{
  "n_layer": 20,
  "d_model": 96,
  "n_head": 3,
  "n_kv_head": 3,
  "head_dim": 32,
  "d_mlp": 384,
  "vocab_size": 1778,
  "activation": "tanh_gelu",
  "norm": "layernorm",
  "norm_place": "pre",
  "norm_eps": 1e-05,
  "positions": "learned",
  "qk_norm": false,
  "attn_scale": 0.177,
  "bias": "all",
  "tie_embeddings": true,
  "parallel_block": false,
  "init": "normal",
  "init_std_qkv": 0.051,
  "init_std_o": 0.00809,
  "init_std_up": 0.051,
  "init_std_down": 0.00809,
  "optimizer": "adamw",
  "lr": 0.0026,
  "lr_mult_up": 1.03,
  "beta1": 0.95,
  "beta2": 0.95,
  "lr_head": 0.00615,
  "grad_clip": 0.5,
  "warmup_steps": 349,
  "schedule": "wsd",
  "decay_fraction": 0.395,
  "decay_shape": "linear",
  "final_lr_fraction": 0.0,
  "batch_tokens": [8192, 16384, 24576],
  "seq_len": 1024,
  "doc_mask": true,
  "train_tokens": 100900000,
  "steps": 6824,
  "dataset": "wikipedia_en"
}
Each number is 128 + 32 x the weight over its row's rms, rounded and kept within 0 to 255. Layers, rows and columns count from 0. Numbers have three digits each. The size before them is the row's rms in percent of the matrix's.

# q: layer 10 attention query, 96x96, rms 0.157, rows 0-64, columns 0-47
# k: layer 10 attention key, 96x96, rms 0.132, rows 0-63, columns 0-47
# v: layer 10 attention value, 96x96, rms 0.117, rows 0-63, columns 0-47
# o: layer 10 attention output (transposed), 96x96, rms 0.109, rows 0-63, columns 0-47
q0 085:103165158114117084100177149144122102132105108118125117106137124110097164131098109128130083136079089141120136142125068138170077150115110151162174
k0 095:091099123164124115144136111154255039124084135146104059123119104094123201155182120115138138124136115092160130138143105147140091143114162173154139
q1 080:130120086080123148162157132155103136164165133106136110110101112119099107126080028182125074131093109068091175108122147127054151175132143150095112
k1 089:133100126095136140087132144141176000125136129127151141113116127166143124163107126121111137137113153099129144131126114112112100105134107107126134
q2 075:110156110111128134104120146057107136108110135139120118098167163101119127051122091136115174190099111100171161072119100193097139171158141157126071
k2 082:123089130084169139140151145117164000140108099113122107122129149139138120110109128119138142143090094149116110125128120133100128130136120125117157
q3 076:112161142127072101085081075151122173073127122165134120142144136153158093116081115100111116201142046127214161153146147138115112173103098087123115
k3 083:153128097101155151129150145137000153133100084096125119151132121119105083081132115139140147150105092165149109141103124065115087124112140143133188
q4 079:193175178076129216124096153107111139095089156067169173143080130105119116158106132062077158154185063158151112126084128108113114158079127123097176
k4 087:113145090066103129116162131165066011147119141129112153125133110127121069110114135132132140156100097151126128139107136125118116133125144161139123
q5 081:114085112165124095126159140153144111153114103114092067152119119131189153115142078151155136093160082096098139078160156123171163139101108094122106
k5 091:098106158120139119059146144155143147117103127108130064170127158100156163102139148139164129115141098084126141043160103180084110155113094111110084
q6 082:137101126142194077088064145087134112103115079106184125104170195130121162065156166145130165132125122133179111114125135155103145127144110134141143
k6 089:114077147176126062156096112112192154117118096145138088144142207104142106050123130135132180119123113186109132176174121166115178129134134105151165
q7 071:117110116189162190132097149089116140133136084102139107162163198120144115123109120110154195149098101143121169092055089131090123179112194151112108
k7 077:140151101092120106119150144124111020165113139085116166088145161155131124094100092115127165153102089149141107141119135144106122116125128126115164
q8 081:123063109123091127069063117143161136087082086189175109142099158135140148139167139129093088102140191143088125111144140142144124125184163108160111
k8 092:144110127132137121110104118144043255151153141124164142100093124127130170121114177116112136093115131152131110104107159081101152178135113142165092
q9 080:102083086096089083093092151121137120133164122186144116083126171091108180098110135165141126085121181134098109089141121185067172111190117127182123
k9 091:142021130172147081125102143112148153143129093118187135128103200141127162124143144149112142098148165144102126152169155148091133134158127114144117
q10 089:126125133138136194124132124092117147155074109153108074082116126105076158121101097116136099159041164117219168115150127134115139238184104154152083
k10 087:139118151046116170098152144093058087148147111133126113102128156106130172127087126091103116146063115150133132108095117084105108132142109173102142
q11 073:095154109149154126138165174124099149122086149127095182144122194145105099093129139112156151112090152187103150146093056151117101196145147226154115
k11 080:132176083066116149161116136139036018146097099097117146078179130119103131135127135111138138159099107163148104135100127126131141092119147154122197
q12 068:124185155089140202146140099083108145156096108103082145150105108104110133078132113088113176158132091133151142102072135132160099162099152161073140
k12 080:139152112070131151131150153125077013146124123104126136119148123138130096130103111136147141165094104135131116145116120139114134148133135141134123
q13 077:079163142152121118137149126171104158167158128073109129163159101123094232100123112147207138139118152106107130146111103137079119096116133051119172
k13 087:154152097135136095114144172132119000142149116122131135116134137139143135127122091145123139107142126121100112118155139124110135148126126158096164
q14 089:107138171179119116112153083098161122134143130168129098128156134195125185179151129110079080119131187097100130122175123129156134105087091145142126
k14 089:119114130171123119139137142120115255129153118123111107149126120074125159131145126114173115117135130134150124149129114133162115131151129120118112
q15 064:161108075090144141131134198118101171141121125124099117136063152066101118113142114107138113131142119122105156155139158145068120163108118181099080
k15 082:124127122064133127108147123138067000131107126121154153105126113148130106124114134144112128126100121142119128108115129107112117133132118126134163
q16 090:108160131153080096145189145132126137129159157114096163137162109154125117166136167141141116120149112107104140144114063146155115133114172118095129
k16 094:129187122189142160156157124115026234165122141121068126131139089106115132155144085117149113135166122131125109159124139137184105102111118125110114
q17 075:151122178121131140171157104090163079079048117132133102138181128139133070167136101144107155114144119137179114150163131183129071137131120185106087
k17 089:079116153163126139122103108113207224121132147163116094127105134106117112127120155109131099166114144134158143144124098153140152137138101107138105
q18 073:113091147081162105148121121101117108119136099162101070099135213138131207115112062107109116146056125105158153091129167136083142136173123132104151
k18 086:137126150134133142105129137139242000153143099105161132113121150125126134109124133134120129113109165119117143120152110112095152173153120144113131
q19 081:088093122173070126105072139114150097100143145126142102164161128131175060157097078134146202151106092139121105141136124166105132109166134112161095
k19 089:114106134195141112145140100124255185136133145113109123101140169134125147111149128128128131135136130101159169118109135115125110112105129091099115
q20 081:125167164084112175127167101147130104124094155110140169081120126135125099147086118099080110156130132121162145162096136137153106154149149140118171
k20 085:101134142149110163149125127138255042133135167131123120131129121113129134198126113114128131148116130118152162162111134114122122125138110150131073
q21 076:139153131142163150106154120122117117077078117125098109167100138130132129142114135132129152196111134090146149129076082135062157176127164156075133
k21 085:107128116061129120113154151156198000140107140142119139105115136137154096134086098127124145149111094155149132140143116138109099167114108142120144
q22 082:081111175199139054138099143097151145161146073105117112145179177156187150090093113106166143101099105157175141169147179095082072110166111140126126
k22 090:131131106176117149096118117115028253146107111119142112130162138096116101104130098124126150146077123140153153150098123117137158124113113100081129
q23 089:141186143062113171132156139188088122113095168091110152152035081094113176102096141158155110139120097111147136111111125103125125115118118129132165
k23 093:131133119064129139117145132165170000119130129138132144127136109140119110137122128135115143124128127110104129117136127120117117139100133163134155
q24 078:103113160115134131112146088117126109110146180142076117099129146123200090104115144115159200156103105126151127110101132171142112152175161145082110
k24 089:119124134086146150151133124114255000112090129115135135125138149170136092133099113155108143151117134139107128110131125154086164151132115109125081
q25 079:176108110143121124113165128131124145150117121143140073143132112110104178157187095102157119086095151108127136102116121095145082154105143172135125
k25 086:095140142087092135101142168138035049137124098098143128056127115118140215116116167107108121104088121124088098096138127116123125190168147170144149
q26 079:130142138111119119163151055178123124107139090141185115139103126146114162163127121145135061133072139083164181156114149054137114150111127153146159
k26 084:155128136115101134116085152169193111098146125144137132125139079147127160138137133093086152105105149109146116149138082060151090136102158169155197
q27 080:151181081060078100146159151169105126125140091072127133167120080126112092094145142095125133183092042092145160145095186112123107134095109127127131
k27 092:112141154119147176129126111129155000101100145124141114109149124126124131107135110145128157148127081117149141084122140087165118122100136151126150
q28 081:113139149127184181141123170042099125137116123114100123134141177112065186065156148115129136163073178122144151080101147157128141120144147150124162
k28 088:130126143085132110144135130114212000144150117108126135111149158120158145120114116114149157123102109142114110135137124134124163129146128149112139
q29 084:103084080202152100081083137147143134191137060127131122098190168125174109062131093108122157141108125086170156138133174093174137106124124086094122
k29 092:147162170194115084164129108106130255114145119094153088158150150123124152118145088154140140107120085128138159130137142096096126122122116071116139
q30 090:142117126151099129144139117148144131164121123105092127171114075109175104094156120080127152143125062141200126138141171127196076123057141148133084
k30 096:099172148154123141137152085108046251100107122126098094134144101103098100148142125122133100160138071115142115118079115102161114142106130107121110
q31 085:164112140133095066125135107126160115128118140161134146150105097139120109155144171112138134111128163118191098192128157120155088088096141167126144
k31 088:102139148179120124148110113128139255110124131139131122109136114091108115147149132128116105130123128137138134174119114122163120121129144130152129
v0 095:103105162105129098137152112049125137126131168130160118132119148077132175131106090155112134085065105136093186096088121129170165138161143136146047
o0 104:121167142142129138146126109165119160137158106123150169150146086151144058099098117128140170160140114137178108143081150107109118089126130121101153
v1 100:125112161155168129126143173086131126120096173077080127119127095133109130109168171085048138087157135171090145128109145120113124135169129061143092
o1 098:143156105093159163125094106175194138132142071192135127176095138171137165090083142129110115188058093084153126091091129132123131134071158173170119
v2 105:191111096125130121109118115099123132172143104104138136116134207121162117183093082090101090120170105170094077108111097153125214141113141145147073
o2 112:105172185160112144134121112096154142142186108136112107126142125124140108141150095181120126091058174144142160188079139080162046078169155149142179
v3 105:101178067097055097084139118183139132157159136144132181149131125076167159152148117136119183112150064125096105158111153110142169108069131132126074
o3 109:129037170152135118162140090092144162114138106119192137088115125138126080162116155110087104114074166121212106145104148108146134119188140185121124
v4 113:156153144136118134091106097155126122195104116180172165069138174143066117137151101187217127138108160125138081166114107142067117161056151161103118
o4 113:119059160138087111130147113128122107091157152050168095122148112092183103130160111123088134114132050099124153073135168079157103086175130097118100
v5 116:092083146166185127101140174100128122152024121112121126065109152180110111132164136104107126117200194147076160135126095153102113135135135065149085
o5 113:161187138089135179123087078129085130139187086161112105176129091139163123085114135116098117179061061076126125104078139102189116096096174155180118
v6 092:116123105151099139163135123148121121150093114162127116105088124167164113108069124152129074138142135144154150081151111098169114112172110118167176
o6 093:098208125098152132145113128050110132114135169131054134137181147102129132102155155123163159163151148120085126173170130142137186106097102094072115
v7 098:126159068094113108109135088168129134163160107092125145150165140102183172184103111081079106131166094140084110108136163115135200099078127135120125
o7 097:104097185164120132146130118078166125131171137148146161084101132146114104181160147162126098081083196139170122190122126099159098140165155204128151
v8 102:053156054112139141078119102185135129178119063085103157140159108126157139112141198104103149157200131155103095183139162099140107148112127090145131
o8 109:130070156132135120162132112099138136081159128170158128119078139156120095182156188157085037103072140106122145115133155130156143140145164173157130
v9 125:236179154124085129101094159122133130106091168102106204145094072190151117105130121116112164100126150146112086137121100116118095163166109142137169
o9 133:098129150161216086187142131149126134120116098119100056110064178120157157117135106101160068129126099090154180119143098094128179149106151113126106
v10 124:105129136155190144132095144149125120167104080076096136105172140176138104113140182052134079135175127173139062144163153155132117166118108103114176
o10 115:145136133093108150107146145144182120110183136166077067154090145127107194112160150164130102111122163126051131069174085132113123130108146138169134
v11 103:109145147109121154150115047103126131092180098174135092190107129133129085097134170161122162153111173097136155079116153103148112112155149144128142
o11 102:112122085151119090104158167137042173134051170086134146109127109104110142172150123167133099076186083149112149237135146162110096159105083098111166
v12 107:084088147138109128133174106127123126090090157196134092130137122147076110079131113166130124173032186098142167145121106118118071113150128091138101
o12 106:152113102140141128085106138145170119091072107146151146162153094128150086121103109159087158131156007147140152113118155200100136097109093084144113
v13 125:186085087142125148183128164127125126106146148125078061166116104142152096130095112125067069144176145126168150091134156124106092065178125122161122
o13 124:126214082089121160103096152095118106162070130172106167124151178127098171119116123124131163146086147131123157181134133184135139140115091135126141
v14 111:083117045121117088106175176185131127150066117103108166128112109203187150091043087104096122155138121163082172165144107098117092099163108077147122
o14 109:152164182170185141160111084070182126095161131182062104131105134145146081131147151112097104134070119148160130101119111178175179117131157154116073
v15 102:094114093110120106158157096142117127144091121144119123131104118187170145123064095125122069147079141143134174100162113103177101128152095139144174
o15 100:099187162158166118134131146061149106111148166149057125138176136116134087103167157132186151133182141150114139151174105141131191121118116096087129
v16 114:118139167112185141157120163068130143079152121081114135162127051156155143054093190101096155117153118151128139141138155100156085134202123122119166
o16 115:158152078123152097145160155203121134115111142173061121123040173157097155145144144138154062127160138139087124090166089163089174180061131125131105
v17 108:136185163116069149145091072123133124107123127152107183143131110078127095154198167135140168100096071113134084079109151127199150180124108194117132
o17 111:089094131112150086154184156137116155128103109070153069118103117112114163111114121128173133111186173100167115197155102081090146116127100114090158
v18 112:139129076087076110149157104103118138115146139126143109175110096114180185134045070141116091132058102117130203097139107092198145116186111167138141
o18 107:102168154190168106168133149108175104120122162140092179106149142143118060148135128132188151124184184168154134168147113152114176116140114106075143
v19 102:155132104133082087141170158199126120139094164166104184086122143154096106132119056149153124127078079133140098163130098126084100124097106132119141
o19 093:128107161153143122106126126070255090117110109121134068133168139096161137073112114074116203143121117136158129076141119148123156114174112104096072
v20 085:145078192130140137149141103019117131060118144143170049127102143107117122125138113116123141128083186082144210105105086156174152143196151123142085
o20 090:136198090136122153119118142195067165180104101128095179163146067138123104129091088176171139158170073127115120156079132130108089098077112089134185
v21 120:070134171135134101141158104140130123150058194153076166117117144162109095113198159141075129075086162160067150086122146128136099138111129099141117
o21 122:119136145091161131093108105093107156115142080134144086167159089113160166047106153098112155175125049086186126165114138090125142144080117144144128
v22 090:130133102108137113152149146098117141149200181080087116182172113071110150123144166087065120079118105160100165086116134102168164068152154114125119
o22 075:124148129127121134084101125140244137130114145168145170127135136156094152145116127149141160143119202150147122145128136121093096175123123166134160
v23 087:126142213142145126112103126052127121170157149101152136111161156088098110125186162102142128052052136145111123086098134160162193175139146150112116
o23 087:113134132135105143114128123193149226138179116103140117163145113140128172102123097144159154160168148124123114093124121062083087129104136085137170
v24 103:228121199141144140133102157031129133111110185092127138123095100132113125114162155110110142065141148164111117123097103130154142162176137140137111
o24 113:105180109118163130160134143219116150147149078132092098150093152154142160094116091130180095179130108073141134093113103077100137126079154114151149
v25 103:170177061123095105096096160182140126151091140053073217153110102165176104111155172080085175099194118138082119124126109101146120120166130123139168
o25 099:120144165142198120163138118084073159133128104139102078105075139137122172134125136072151064139086180101157131167117122095163147189126163177121123
v26 121:066137050080116123115125067128123141159170070113183108156120115119173220105063131150147106158110141133116189120131145087186135121156143120128126
o26 112:115119152173122117165150120124145121092150196127114202097138121150123022207170166168131089095161135152114130158152174144130153121144132139093151
v27 111:019097125154163136133139115146127121127057098130125116071140146085072131129201172108168133149141137087130176154130135144169134153122144107116101
o27 119:178120130078075183081128106147145108120135116128144127162157041162126127116094151127121153170132132107115058083121127122136113103109128148161136
v28 112:149133111140079135077126097136129125110076137137142133135083113138113117103149141136137134157108191120127145171116060104142095147179131091157137
o28 120:097121145158186127178092128115133145109108100130131134140138125141155075140114124144139081142133063095129150125099158122144160113123144103145140
v29 100:100123166143146186092113133068125136082138103121186063109133056116104180076145170126166127156115193099177169172138143119174119162176117102119157
o29 100:149102075123116143170133135239141125107121141151111192137096140172113099179130144176152065161182097110071115037173113154094174113058134095172129
v30 133:097111180136137109177178139122131126071084196160061120138139145114126062132175120098047160109102129100089161085127128142133138075114124129132109
o30 117:169137114098141142055103131111075135145078062167147107161123076124109192077075108118120168134113111149188113209082090136120081159093103160157139
v31 142:214143183130114139155109080112121126100112180141105131133108152104105056152211153097130130086109138134149061108127078135171138188126120157131169
o31 139:065123122137163093115134175125183133157090085120121072151155122112132204091125106150193142136172138096111143160138083086075111151124107085142188
q32 116:167104083088094167133161123147124131098132198154103185141139063155080082136072118163061118187167107107063143090141100135104115110115101139088121
k32 134:098110087090102153098149133159151087114167172101117167172072113129153103166106138140120118141189113122086091119093169151110134133087136093128096
q33 088:129149083114126118132113119127169098182154081151135148168125113138109140139142129159099158096189051136083130110176212137166146161054098106148111
k33 096:136127128185098125133108121160163241108121148117131116146139129127154135138163127097136120150183108137120115119134103152135130103132123104089100
q34 138:077101117155132095140124120138145132109167150145173147142130127155069137103131178229119142099109202132119091130125114112105137110110152095180147
k34 118:110126123173117120142133137167121255120148122157142143142148126129093126119132138130123121121140146135105125116149104138125150113112123129106158
q35 100:063152154129118132090152148150082181114170124135174169164099114100098094110136193152135119127083139159124171091087113081125141120099152147117129
k35 099:108159142071143139123155138138016045114143119118135150125119100162070122091120145148138130141080148109141149096122146088138124131133130163136167
q36 106:142104115136150088116147145132139117163078161137130079060088190084103189181072104148162098099164218170122143177196066145098190166164077128159162
k36 108:132079102145126066142128162134213184173130131136117131088089172099123160139142140140122094107187140173109135173158152161099093123160128133149121
q37 151:133161148104068155100135167175105133122164185072142208149166099086148112116117123097126158135157092172074122146108138106110156058088130102045185
k37 118:120144134092127137133161134139119000121146139106130153126142121135114098121124130159141154142126121106127148104134155112127125123126127134106122
q38 117:110106121137140107129119122102135115100185160146076158132179132129119071135105140178155131139172137145072077101176138145092191078130084086087103
k38 131:101094109135171136120150143123196129099162162106111157155140139142158098108133169174121181104185148138067117087129139164100157107161160040103082
q39 130:106116124166128135158101106117138160111216135128123177177102103183105104094168181203089177121139134105086078109067100121145159105112222083174116
k39 125:131145115165120133141128131130012255130156122145137156151164105145101116123142111132124116131128133118139111098133139141154141114109115126115138
q40 118:135151207142095178160145124107133134113172152119100186190102066153103106145153169139088160143116107111116111146081104124182091116109191128141158
k40 121:127180139138101159148139101119079222126130141139099152165154080123103097153144111120139103165137121124164115129121144144197112112089106160117123
q41 123:155122183151118168158155084070153138123181113132038144171077078181152110160150141148101129144122081092134125129113121137198093174145167126140075
k41 113:140139126157124144142122112103103255135123147131102124160133098115144130138140105112119108150145115137146111121104119148166112119114134119127096
q42 152:174112145113154137190106115088129133116146182170102151074117174147097110180128175119105080106120210163124066145114119153129180098171161151143092
k42 154:141111114128134153134091142064089185158146145153114186122133139146150117184114140126074084073113228150109099175134164164147158128177148138149079
q43 113:065108160188121125124124120118156135127114161165100105099105172147128173165124127170158106062126198147140143107172158090107138156178084116187071
k43 110:135125124168132123127118145133119255162135119120119125123121127100126152127143128119144117115145145143105119114116118125124132129145129122126104
q44 122:127162106095118127118161150143112137221140103115136119067155159080160135130134067085115119081125130147074164126145172109119131144135088136058103
k44 116:145104129104133123122144151125111000130146140101141138101128126140136145128115123129139136131113140114119137136121138101102124127171134134115111
q45 120:101193133139112106103150181170093151133174145097128130107120148135126157103122097139159081103108199127112164148124116082079125096151105151063202
k45 106:140121134085129126150142142131092001149150117123149149102135124124113134126109110147137150115099140115134139116132144091119131128139131146128152
q46 106:099117097163116137090145089131134157107110117155109134159121067128110095144094105153140105176166052122157198083168139104114088184085065111111087
k46 118:107179114096153140094149116158061207101130128082090113174044111121133114114137139128143126151165069119129139084058126074111108159109147086114111
q47 134:145064058118128128078098145200142104108104148130147113090163150129166173108086098147108130119175149102076113085140122115071160089131114092116141
k47 134:110041091176107090093117154173248061156149135130168135090095166113165161117112107165136166085150115097081104088149148163052157156119108079140112
q48 147:175100138094154134111099129127124110090060123162141119102118167106155084147086132063100132183145088166176159127124113138102151150131113175116131
k48 132:113151130065134140103108126102223012099094133119134117130084151134125111114128150150116143146120113136149135150118167135111122157147152131170109
q49 134:161161172115086145116177122140120132132071199115101127148068068093094139159159156117139066116157135140115144148147101148161088140113086198135148
k49 131:107171139081095103134152115140088128130085140147092113151075083074110118192156168126141065112185127144119121156123113162190096120078124171153120
q50 146:139153133107074141129186114156135114161158140109093141149096043131108154187135094157120072103141137075067153122138131116177053126103133118119132
k50 126:145102134149110140141157105161182110158127168121094132122089063123161150206131110109131085123168135081117128120135102114162109135099121146124102
q51 116:074129113190147120157099144100120166102165142121171170111161166144088114110087133167116154126072198161185156157128149079048138117166096116116147
k51 118:146144126093127142159144155129037182140187109107156171127174154143091114094090114139132178127080153153132141121084167060097135131152140127087156
q52 148:111179112123075150117188144187115141166167164090117157134117074105120165150121090133112084109118151124079161145121119078132111114080103126092150
k52 133:132131126100109114144170141166112005146156150115115142118108103131125138153112099142131106132134128091115148101119125095133116113120135144106127
q53 153:133116151152133175118104115058137126122096093103128122138195144111152100087147131074129192176091020131179111140111170152144121150132104123123082
k53 140:108159126154132144111138118108125177100081133097111100172176165091157123066133118095144168165106080168138138147079086155119113102110112097105105
q54 111:117140108127167107162100103131143114180139083139185112092131174147093182089181143146131126070095167105109084148113139149155143149122180159184146
k54 109:146113127186100095154081137148133248126129117172151121121167139134132144159135116086120109120127160133145106162150089152130149110129113131114158
q55 119:083114130146172115176095083112159103173180089147160146108149169165103149104175172161097173074081147119097063127098142136155171141110209122202107
k55 110:140124133183117121143087132133155251112140126155136126141167127149131127136142124105123116132132149123138109133138109151137145108136123116111133
q56 130:160108065102114129132153166130116137177094198107114120121134125113140150117159138139133120083195116121050124067151153172117133075123087130130076
k56 132:133069087140124091077131131148037139138115118103143129108114118104168156153135164123153114065174131143056079104140122172128140124122090128143111
q57 151:090143177118164135147165154060133083140119124120100084130171125095111164112133141131156125126061128103117127131130083168163134098140110134183140
k57 128:111101146163144115150148101118255108139100111147101085140175130128136152140149133108142120115110147128127123146153087169161110113101118144141151
q58 146:169130168104092155169126110096132106100123177107130205142142088131103050154116153092083159171103085146150106191101124147153101111113142148122136
k58 135:115185136100114193152140095117211090086100169120096148177157106126123076169121140127093131161148134141146144155091128146166125103103148134114101
q59 130:153076128132105135082079142114156130127065106143138120096115147133139133146111127091091136111140126122112151144135155145147085177175127128148085
k59 121:123116110182110147100116139129104224157090145113127128103101129074143165124133115105137128133123119145125102146088144146097128157144099122168065
q60 122:129154116153145139143100160086125143137154079089110120178194132138145166073135078099155174164160066100134079177130127158136128100134140051088166
k60 141:151123115201139103146123115091066156154143106108103123130206177093161095112131071105153183143128053161154124165155140152135120112101076074065137
q61 103:200169084102159098152061150122143114134078067190140085102074169126098142161095100113117089137204123143149157181167120176140145149130112130160166
k61 102:156129110172102105148096110134134240142090135145152122100102162110157149183173124086110094113183133176158115193153136144123143138142117134124114
q62 130:092127135147112173173170087100132123155154134130117156106129095167101131163133124130101107122037133090145156106111156102152074150141140126163072
k62 130:159128141141133175134099103119154188143150132113105137155131099163150142178104092084119089125098162093139123126081107077147103125120141137109117
q63 121:150136184132090140077121155090100174093099142093109132190122084094159095122138147056141134180142090158157125168096112142136102129139147134075145
k63 105:107162141080150145108171127095027046141112126114106130123116118105105106097120132150140145137090106129133149137120159126151103149123121146155118
v32 099:151145080131093126103093076144131126204129094134159146123117146183149125144073125120127095137128105128166157135139130105096099191114122120154138
o32 104:062108173119149115176165162133091132130174207123083135141139096095101134114153160112153105121120154108085089104122085149185158124125141141084162
v33 103:123132072119097163177171142193136138109181178093098133153135092168118132134102107135054169086145153121059154077132117094112152070119138167046149
o33 105:152054167122159091126119158090188142127074152174105143120100108085084183143099162094091119143108163162204149123143109132127093191116122125114099
v34 114:134088177131184071173164179083130126067143142143085083133117132104089110133135147089093125124138166127154107126110112161123177067171134147120120
o34 121:157154078100100203066106148145125163146087104118123129119114156155138178138095091121109201112103112161119136093106128158075057144136110117147100
v35 104:036163098167096166097119159165128134125099113145172162150156115114092178135105093177167155092098153098070164216156080134145110148135130103111122
o35 113:135115191113091103164112140134122118091146105124184112142138085126080033114133153114105114157172147132176081044125136110180201097132143186133146
v36 099:102146136148111131169138110192126126133177142160127101094079138107106167143118137136155153084038198155109126091123092072146171119135138143188133
o36 111:092094080167152133121115145077143149095071129133174185142174109124130094124088148128145197154167029169152094104112142184091131172115102097080138
v37 094:133122195115130137105081097025127120104157122173108166118151130064168073124156155107140107160074110105192140147127139165164141182157115140115110
o37 098:111158054125110131094162148190060132152118125069147099111117158152161194114144088130206122073193143122082116112121115109099117101134110137158152
v38 078:163089140139105171134104140137120195090159123134083161214113079149144077129120151142081154146118084109128130099125154147165099095134081098131077
o38 088:154140130072137103124145136126126000129102110141127111097123149123118152133112127100128136121115162145131140154143123123115143136126117153121152
v39 111:081114140183097137107130140017130122105162118110139120119196116085144159067155145093129166140093120135106125148136161100202077117211136075132097
o39 116:153189071100122111131097133205160118097085138137110110105078173166140096189140146185142128096171159152091126124135092161092150125117130169212166
v40 094:151136047088094107075115128190120135192088141135199096118117151126099184121104120103155128108153166190138142100122072154088168122051092177124190
o40 098:120057184169157162162095117114094112121181189108084181152160096133162059112133121139127120175102112064138118129094175084152132114122157099098123
v41 098:086155113121109163175169137192124130171145107129130089126120198203129166142127133156117108098142127115093173101131144103119073100096171082148110
o41 109:125134136094106117158156116056105139095143124172112142128181100105097080100132180127047151169120060151174123180140123179152119108134141112096141
v42 099:131145221147058105110165136068138124145202162087122138118103066155101194100101204168127144109064135106092140113137134105125145113175133107114146
o42 101:120169045110177137133102147101124155156120150127095127092067203114138137124130140073145079095170068161168118149105118137110157194122147131138119
v43 110:125093068091078100075096137124112136111070150112189160156154129117147179115093069109169121121140103143151115177124168150159065192125142147121157
o43 083:116133179174127123163164141126243090117177148128117092114131126164145096144160120152161101113132174107101133071174120129158156090155148112152115
v44 109:159160129129173073145113132172128128123156069158132085132075125120105141136130165171152119127108127112172169118107124114107171146142142222120144
o44 115:117118124104113178150152154090152147117174150061138191112187122096103123129075139100142160142150113153111089102125136134105119124106095095050073
v45 094:063139078123114135152132072157130135147150134112152157101156184171128148126140127111112182053088223112072122113128088103150107081104142109095160
o45 106:170025155114122097111119162128108116084108141188157185144117096121119115092106179129076135149154125138154152115149098124126142165090142079177137
v46 103:163124065097099081121067096197128122152150098134122090144094159143205132135116113109096117165155061124173154065106200108125110147120164159153149
o46 110:117106148168150125118166161063168136107158176121103180117178131092146129151097148127149149102081135159093129253144115165160113107144107084095101
v47 098:200108103101070115129079156139119113106113158160147164131107125067176049118155047139102169136153098211140076120116145131137089141111155141162120
o47 096:152174138177119118127199139096183148118067083120110099100142138142140147138139092153134160129081143151118162125169133130097118094147095102117123
v48 103:045166136162138116098103206130124132169047103129101094139163216101144128146128109102142071123159103129141177199144147190133126110138120085068144
o48 116:136120153068077156132100115143091107089195137118165128116171084161112116104137151139056159150121129127121080114115129142174111076098159179191087
v49 103:122164083126162080081143120131130136202101107117188176099097117153083188116076160130185180083115192162138098201124071148107151170085097128102187
o49 110:149035170131112139168115122147109124116201169118121132142117121137152079085122132101121082143127120075110143015131149099166174136109163094122101
v50 100:070099112131074134124168073145130132130163132135138094123156123113132181093138138141160168128041162077108154111134139068178069119158147116161085
o50 109:137166079162111102139125130127088130108100102142140156122136135153122029167136136135178133120181095159149134171171120172117156111141126139145178
v51 097:136128194132211073120140154036118130133124092110120082114107114082130157098137192107166146138105138147201130181102188168169122160179123137134126
o51 101:147159042114102177126106107183189104109171140101122131112142198182183134149104099148146122109143094109052166086154162150096120109105136087156085
v52 101:143120142154172127090139155139120129169083122070132147086080127136091112091095085166122142097110219171117182133132076116095062095178122138183159
o52 110:151181132133148170196094138163158111122130132168092133174110081155127120059119099093098122173104109124083167053152128122134201150104145102103098
v53 107:116138151126198142170174103091121134090157159129067154099141178137092077144191153118087120136165104131091026152116140124129152091087139108100100
o53 080:115073117111096094080116092136255100148090097175176091136109129102151182108141141165087141100113122123139178136148099115108074163133119117185123
v54 096:112147093109122095105188104157124135175158124185163120090099144132034191128170145175156119101071183118096106146123076125131167145056152193135140
o54 097:117077119163072138139139124099171136143161125101149159125149123111155036118147133119132155113166071120195118089131121111096116105150117088102118
v55 080:158116060137103124152149125155132124089137096148133173171128097127143083123147094143128192148201110089135099184128096097117091134147136137134065
o55 087:178156210113059106144170155137092163139094074132110104105102120138056094159115116143144129146089217139128147090150103127148144094164107150114150
v56 108:104150107125147083093161154080135141118155100090179163155111054149070227099095191147163172114137110113132048186124133143140157159104108106097159
o56 110:166086159105105116148123111134199103133178154103132086070087211129139075145127141134119067114137183112130135055146148103130156131151165120137091
v57 101:113160139134169147175097108145139127086161096164101187140128139131157062163117152146116146131157075088149089167134113120126162169122117112135083
o57 096:109105162094083082108183153113064171136128092109179095111154121095073174093121141115127133114131178155106095091122108118147124131138107153102144
v58 099:189108127081076133138144150169133123143094235116080187157122100166160080156084084130107135128162107114120102112143150134106081135093124130094126
o58 110:137122160189152065132160126052090155170129088148138076108128118122139185100165098052141092129084144117178171163162125103162118144144139123120107
v59 110:124101163135151028169097193133138118040088137093113101157099125147144134142039147124121166103188137145166114141122114143092144086202141090153141
o59 082:151187140102131191115131139075057218106139081123124119110146138151115148101086118092100166175080113173078092089103154152138137131130127131127078
v60 111:121106122166133110107099118071120130156119049098177111119133129136142154113094126084138117120080144091158209167133145117186084144224127116161115
o60 109:129176124083135196139130172198171090092144189147054151147102136166107109164114148149173126116165154144054089060130090190125167120107127139133165
v61 088:125141161128132118102070135125116129179124109178109132072108218063132099149138118124172061107058120189178182137132129158160154204103131193162129
o61 088:074137081146111133160168154133125109112175130085155137129199080151161150108153122152165170114188073137079059074127134131089132085121113085105096
v62 104:104089100110133147127146074115125138088195079157122112142143143051166138104157115110121109144114034125160143112133164111180155176115126211137103
o62 088:090120128145098102119180162153204112152134136119093129131145150133107145177136128194183132059158192170087122124157088146112106110157119116135144
v63 098:115104050153116089066097211194130127137100110125152087173126088127171151072119087138123177144145120119116188095117158121149062093163138133143132
o63 097:233167161117109143166120143099064126069142151115092152106150128151108036171106130085107138161080169160112129168145142156152153096103132161106123
q64 094:115052078128118035138093097133147127155141133118178159070150157091147122126133151167083154137095101079107145175141177141085118131115163093152102